python train.py --num_key_value_heads=12 --head_dim=32 --rope_theta=10000.0 --tie_word_embeddings=true --init_std_up=0.018 --beta1=0.9 --max_grad_norm=0.5 --decay_shape="linear" --train_tokens=374700000
Each number is 128 + 24 x the weight over its row's rms, rounded and kept within 0 to 255. Layers, rows and columns count from 0. Numbers have three digits each. The size before them is the row's rms in percent of the matrix's.

# q: layer 13 attention query, 384x384, rms 0.0495, rows 252-266, columns 0-63
# k: layer 13 attention key, 384x384, rms 0.0479, rows 252-265, columns 0-63
# v: layer 13 attention value, 384x384, rms 0.0443, rows 224-255, columns 0-63
# o: layer 13 attention output (transposed), 384x384, rms 0.0453, rows 224-255, columns 0-63
q252 144:151086167081118086122140114134160124145117172128067142107121061088107118112110132143131121157087166189109133137117131106111161107097119098117142165118111155104117108135135109106163089158158167
k252 136:166127168090081163100089121152131137119129136155093086116146108089094105113126135098154161129154139129107131125140159161133134150098133077109140139121122135119126130107137129110149136152125106
q253 137:137144122161118137126106109154134160116154105146109129145098113107147147097139139133152104113158144140136092114160099150147128142066138124142143116186119117158121138127099101147123138137126095
k253 123:128163110138143116163114105175118142138102098174046140110131091136127131163163150133144143152108129102126146111195112155138129113086162120139145157090116120146106146108136096191124138100157119
q254 145:112165140104150133086125169087069128145116140181113127115107109133084109153125126124133155165125136090111189117165111090132151140128144125126191179111092121118101128088163091149145141135111098
k254 133:091155149089118118104116132134087126153096111130124121125155151164072093144148114154168166173122157108112175104091134109149130163140180130124157123069086117137123157137124141114102122147104110
q255 137:141112124143102144147138143082111144110077108110116115113165165064102166117140135117171132171145119093107174135089115128148123116059155130128127137122132124142085180137116121143110134119155095
k255 138:150108089125103144086128126094111124078098169113168152073138130107123184099154099115137124143136134132133132143107132136126130075060154106134134111103111158105080123134084123130132160136138122
v224 155:131123091142137098139147102112107126121133104133095115143160098128100097113129146099166123136103100118161138141131140152135134112127157094097150140109136146104104089180158134142095197125126149
o224 171:178105123145150137098151118139100091112114146117085092148147100135098089101136093119165083120130156169127107100067169155119144096174130105164117106092135142126089113113133158051101086118152144
v225 166:116070084104105150127128131137104127131138165118135133085143113140131111121116130125124147076124134105102115120119134153141132125133110139103118137154123121138137138114103123101113099118161149
o225 181:137168098097129162122142087132155116120134105123095133138153107151091147151135131117128111144146137140114146137131104114123092109099099131091189101114073116095125115160141104124128136171139169
v226 162:095130167143138149152136166117095105079130110111125189109191143137206130111123149151100126110125114163122117125141125150114134144101110118108135105143138148121140177137100146113133144144099169
o226 183:116170130143151119122119119120092096096111091128111161135100123138120162103125120134140135137143098121104148147132165168149131145116090127142112143126130148129145180125103173163149102118101136
v227 158:108128158136164142141129123118077114145110100114132141148158178114130090174130168112123143123127109109112104115138134185156147125103106148169116148131124108151169139107125136107088144128131104
o227 174:097146091130134128089159136150099145136097137157111198071118133121113101114155105103140127118121131120124160146169101115082148127127109079132124149130106085160156132116148100119137113142123121
v228 160:125087152084173135126134140146141112169124159117116134129114063159115133126113084106126118145123088187121147142119137119136116139151160117115125154128141143090138134123149155072183125131071120
o228 179:170154101161110066115119114116114158153142193134141178155167120152150123119147129130130133157115149129130152117101122118090117159106131139103134150133133135145116180154122170138154161113140142
v229 167:137139080052096109164104108128145134100128126111106129119153083132114118097131121108122134122093105135120080168127176163107097103158142090091115130152156132127150141134128131137108167128093132
o229 181:134145130099150114073125143130110139108055072142155135125120122147159181114107137124143114144094109150104139156104169127084124186152127139180121163158112157107104138108128133143141112137116099
v230 164:168157120157116079090114163118134117105129130146157131121094114148112142111115128118098141116158151096151103102111122105122136107154124085137089142144145122120125106131105133145132094137152127
o230 179:183135139083112140110121181139138134145089145117127113144117107076143083127102154129137119146167135106131131083116143126136114160122118142129172138114139116093135116145142128119143187175125129
v231 161:137118095126157094113125096108077111150119106143132118121096089126144097073121130102153125097098112095087144141128118112139146138135159097169147127136130110100129130125146137122152124112091136
o231 170:104146127138162100148146113143096125110081133145161144156124091131106169131140119116138108104107137145133146131126109121108127126124122108139142104098102106119137130132146111126090113111163154
v232 165:123102112116139115106140146099094124136142160120091147079148112080145149105102144104142149168128153132105140178133122097123089122087092128113095132138103123122098146109124133087106119110171135
o232 185:083080135148125081122157095067099121143139091129128164103168124102144134118146104115128148122150127125159114126149129149182127114102094153128135144130151109118100112136116187146097121128102113
v233 153:135186132159134140168150136124130108171135111133124097116121154060138107130131108105095171146154106178138126162145083156096163121099155134087138097148090098107119067184133140134133104103121097
o233 162:101140114139119139134156129115122112180168129139146140074142118116112102127165115144124154127095116158123161146209094129113128151110136167132172163094140089083119093117129145126092131132129124
v234 158:132160074108131137084130116110098085131129089132134128139105107141134115146199128128122166099118180185122109120149144214129135115130125139149108101129114152128149129118122153138124086143118074
o234 173:120129095161113125148149096123106124125106163153204160111087153135126119105182135103098147133126149152150134101152129160134093144119142088132126180125128166078138128140122178120109165123100109
v235 168:112109060141127140141136119118119160114132094103113158112098113092138133182097102108127152125162114136110139184130127136074143111131118124135145162118124135142134100115095125124123123158139150
o235 186:149112166134115111118136122118124145165160050109133102081143133103102171140104143131140142116136098162110104192121153156113134147098148136164162156079165127155146155131128134160144157148130138
v236 155:125100181131131129118100113140126126119140108124160104067162092150120130108130123128159124179132127125118082155124097168111127134132129115133113121135150115138133107121131141085095183112148098
o236 165:127152087109140157109120109111136108171106125120109114152122130116106123134146143137133146103154155140124169147121124124148125105142135086146142088146161119127154114102133131066143069120101107
v237 156:140119116098129109141100128103104118121120095097127147145105122111089127110133126135171124104122143191141124134124083147136146147132145138140150123132094122163129144107165112166118154108143137
o237 182:122133108139109127121117122132117135146116135127143136153118135167112135098118130143113160121130076146124089131137088187101111147151156145092145173094100091118169154110116133111170161154135128
v238 154:124150112128137079148118105122175101134144077114156097161162137136123109140117138129158145126114131115104140107114131069157094176115133123095162124130152168111136163101141125108131154129159118
o238 164:180117113119125112127125130148116113108124112157157100068089136110174119156135107099172117168129132123145115126140146106137123133108098173128134164125135160139173135113177089096165108141130133
v239 161:120132115119154147120115145123054116144126083096130132110115131092168134099144129106152148158128131150128147170128130117123152142134115161124122107129158112134121102096169109126154131105111075
o239 179:106088084118101195124121135104150106131103181149109118103113080164108186141146158066093129102118115142150121138136136157135158122137083140108111152144141099127141148111145106088090132124133116
v240 153:127164143140141144155094125147148138118127167134139150142127100117114131179129099089139120157109170093162130127147191099123094134108106118135112130126126092176082110135091109133116143151121154
o240 173:133104147130136066119118092105145087138074118099130146152133155086150152180148107113127154121106098098167111122109154127145120087126129138139138098113134116113115111157103155097142108139140155
v241 163:132136165179077110091111139117111077159133113139119149101066154131144117177106129124094151124111124119084148141129080130123150158139143124111120115126140154113090143151095135136139089163117134
o241 183:136132145167139092147124101131131122137122169128126106115135123091129102091078165133094118146153146120091087137129142137106136122161100108113134110099100108115117130123082106088128149146103119
v242 167:131099127090090135145121086106100133156133142108126113141134117098140133105148089135139132121131116117177105105119127140124088161153153156142123149123135144144116122096104119129138120135168092
o242 182:120133094104167133073108127105133171105168138118174133132137126114156106092147127155097125083104123103133100117142118159178092126117114169107137160149136145146128155115119086154111154098130107
v243 166:126093127141134096147166145112156150118127090109146098111135123135154143170128167115096131129158151121122124120130173158109118136161136136129127122143153147095091118140178130146115145142118133
o243 178:101111157127117117120175167155141086133138123104134100139131089138117114114130101122097098119150130095088076151116149132112157155159076166100134137118136155103132145137175107109107118098126100
v244 172:107104131124134114126140113122136138132134091110136104162141116135116116166154145155081165107151140132108093130136143109105142130159120109140137137158136102141159163117080118095100130126187098
o244 161:134162103085121114124157172124147117123132148107136126134113080159080124165148127118108146154144131140094136134178142088124131148099113118099153186117105103128124159147099083107158119177153125
v245 160:152087102147158148157113125136155098130140091156106161136090135160147148091146123124169159146138120160129098132130139171155173125127135126092123099109133102156155126131114138141128149122087139
o245 160:146131094104115135135142131150145118140195102132126099125125151115111164119138133123142140131141124128100110091166135132128172128118121144106131114128095106171107143119133119128092117128122128
v246 163:144158133164110154120115135152127118110137151133156116116138182170125119129133118127140154154135134130147150087119103117137150106148120114092159108118120125147114127170139107101118155079129114
o246 176:160120113122134134122093139145112088116133134155106152141129138130141135163123122154102112096124139127117128126207113164133137153104137130135112103135148106163177131107121091114140093152136097
v247 162:152153091131148120127140120121164124109122142135139146108151129110145093131136155142159150117105103150077143150132140122148134108091172159180106121144100082133113103129155138130089146123132105
o247 179:152161121141103139095126120118141150141118148140139088104138183147117138110149125116131162120077142118090142152127125110142134152145122149100175158132070064135094145149174121143131125101072132
v248 166:119162108137134123136120150113125151136142119105162134139116127135107122114137126146168177092131103112122134126125156132117112135136126103122170111085134121128109111146093117166136136141101158
o248 185:124148116089135111126128096137082141132175131160131097091162104128123127122113124133107133115106127106124105133115165136162127123093098132095141117109149105137140160115089119106173075112109148
v249 154:149144104171170124108104099151134124159139134114144118113112127149114140123122080131174130148110108104114124121123118120110135149109124158101129123120137136125105136137169145150157114154140136
o249 172:119129107132138134109101117180116117116123150104166092134154154129120116131120144140159112108118083135157110077128114179127108127113150141160089120110139134099124112134165124140113111146118166
v250 160:144122116115132151117110131131112190109122111088138083108146112163108163133127127115132148094130149063092113159128133119121104144139112120130130089126185127140101130156118103078142158153064099
o250 169:126103120142132149129078156136150171128083137157156127158134101124150128116113135159093115158120119139107174155066160123143104130153117154153113156150137139167102122112151133150126095142108119
v251 159:154154122095140124096117150130115116144127126117126154129111137113144125113152103101156128137108134093135142161127173156150104123114135148110130128106109116117189144187142149092151129136138106
o251 176:148134140161127126128120129154107088160089172148171094176132097123095141113120131161169129136139138101129137090142128118133084129166103051121141075127126105083117137147111134169092171140149133
v252 167:090165080135078151086134145129075120149122111111119119093085091120146168100171101120130132168116141041118135149128091106143095115133144110108103137100129146141181119128120113111099107105061122
o252 190:096140146110128139152113136128095109134159169151151130124175107112141149100136089139127070126091151090121169154158164166122087108098131108149115115134152127158142146135093077115143123127156110
v253 160:123136160145102133137139115122110132097128133149134150141142083134123110134133077082093150135202126128140141165145130151124155149123154116155155131144106125159141113150174131142112138163149138
o253 179:116113132114132119149152140075140101144121130103121103098135152154081130099124149131106098145110110118169154145148111095145155142106145145130136102131115103123129139131145155138183135142175146
v254 159:102143141148098123152146149120150095118111166131119141122087152118165118144132154140126124175125164148150148107146105107102146120106169136121145131088139140149164116113089131169153121157178131
o254 151:124131120150165095090115130116139106148181178073104127095133148106144138066155144106109163100139139160088129081166112108120131134107152122116128091132137151164162168138097159105131141129152106
v255 156:134140145154106110123148135119116118115129092137124144133113129126122089114079119074107107099106142164120142147133141159104084144120084137136124120137110100144128138127135140107138115167099138
o255 170:134133127178144120163177127103118102126112115128152132154139134162114113132078160088120140148114117142083083148155154146139102138139113130160152151118082088149137094125096135103157096115094120
q256 097:107117142108112141146156135089151154157139120134116133100101091123142099106109149116102109122157115128111165113119124132111138105085112094127154127119109109134115117109101123108118137097120156
k256 092:151142111180140116137140141124127157137116124088129169124127109157114086096097122132137137142106118083115142126117179109115124128158108163103119132170156107116130128161160102180152119131123071
q257 098:120095176121098110140128153091131081165118116108111100128092124117101172122139122138117112132139114157141146119108144081116132099091145162112094109114102112145098070116139119112127159104119137
k257 089:122160147118078122144149123095107117074128160101150166111114103126117092133120144156134135158113135149081122184133103112153122161135091146117117142125122091141150114101118121124102082142135154
q258 106:121126135156134138113157114177087165086128159146083138163146133148113097150160129146148126128107108111102133103145130153167112132151094122135153101129165134129129186124119140148112111124154107
k258 111:168128144148140144109133179138159139154134114101137128143144133123096123125097134147129136137138147132126135120108151116092108136145075090135132111121130112091159134124143100150174113079074160
q259 092:124170098108149113141091144101151100128149112103192127155097107155120052086120084111132129114137110156105117116122121173159076118164113108133158145132110099140156104145135133116181153146106128
k259 099:166172117106142107113191184120138112105129125141111141105097116148164151120125154141131165127126107157100107161126122154099164152156158106130107099095094135099115079174110148178156141108099134
q260 092:169091140138068090124146151087107105190130137121132109098131099098108156129128126112138111134132120146124122089122101111123088146129102123149131076120114069153124143161133102076134129124103145
k260 086:161115132135185110162132142105116164095127107173099118135140126086102098119151135143105126098122132127115094141141116163133152084146124077139118092147144088084151111154106137098132131140137200
q261 085:169116161140123098114141183131091155108118157165115129112116158117101142166131149118126087147144153065135123177122123140093138104138052071118149132151168132147170116161148126157095098118157139
k261 102:091121148141108140156095107151148156137131138124154108121142164128123129155087120146093117135150125102157128155124101124150091153139112092141117121157187151159131167093161136121101138137163098
q262 099:131124170125140146163076118149165090110139110143118123137128127161166164136073160114085143093144092092139127168140118111076129119103132153094077118109139178124102196139067111131124137117108138
k262 094:137171109111117144115108093129136146186138140114141131098132096126154118122117123126159126061127132115150121179109091138129085147102145105131124148100112145104162150128156133136141119082110157
q263 083:112127130137172156154154091091138110156141150113140133140156116089124124157129143137082171114139150139131090126135124098093107156134161122087113129109092105084120108122085128128137177139131110
k263 099:191116137135152101111175103124098120092119128149078134098138125069126139113145130098083111103121120136118128128158080161118142166120141082141111123144147086161129112135055117095150122149109148
q264 100:139138117118155109136083146140123092074145172155114138138142155080125137159076143119139131144140162139125099144170113116124092188155077092135122144124129120156175141158115082117110122142121138
k264 085:113135115135146174169144166158146168119091161124102129089167117142128088120071165133133123162127165116108141112191117151103116151147116123135126147174176120177144112111112090145165128092118130
q265 108:125139114129159136123164159173095124107118119118178108156110145128125132148139123103120159144125157132136144114113104130123133167149180101089189138112137149105133085164092116111107133097109103
k265 101:119127099105180151135142144116108129128128146146137137114142070159056157155135112101162081129139120099135145099100094124143107105097163158098124118131122125145153148130157132145138120072111146
q266 102:114110107115134118174117116132116127112102047110089161129122140123139158116101142119152134142132087112136145129108152155107136114113194139134147098116089080179089162130127117129125092108106133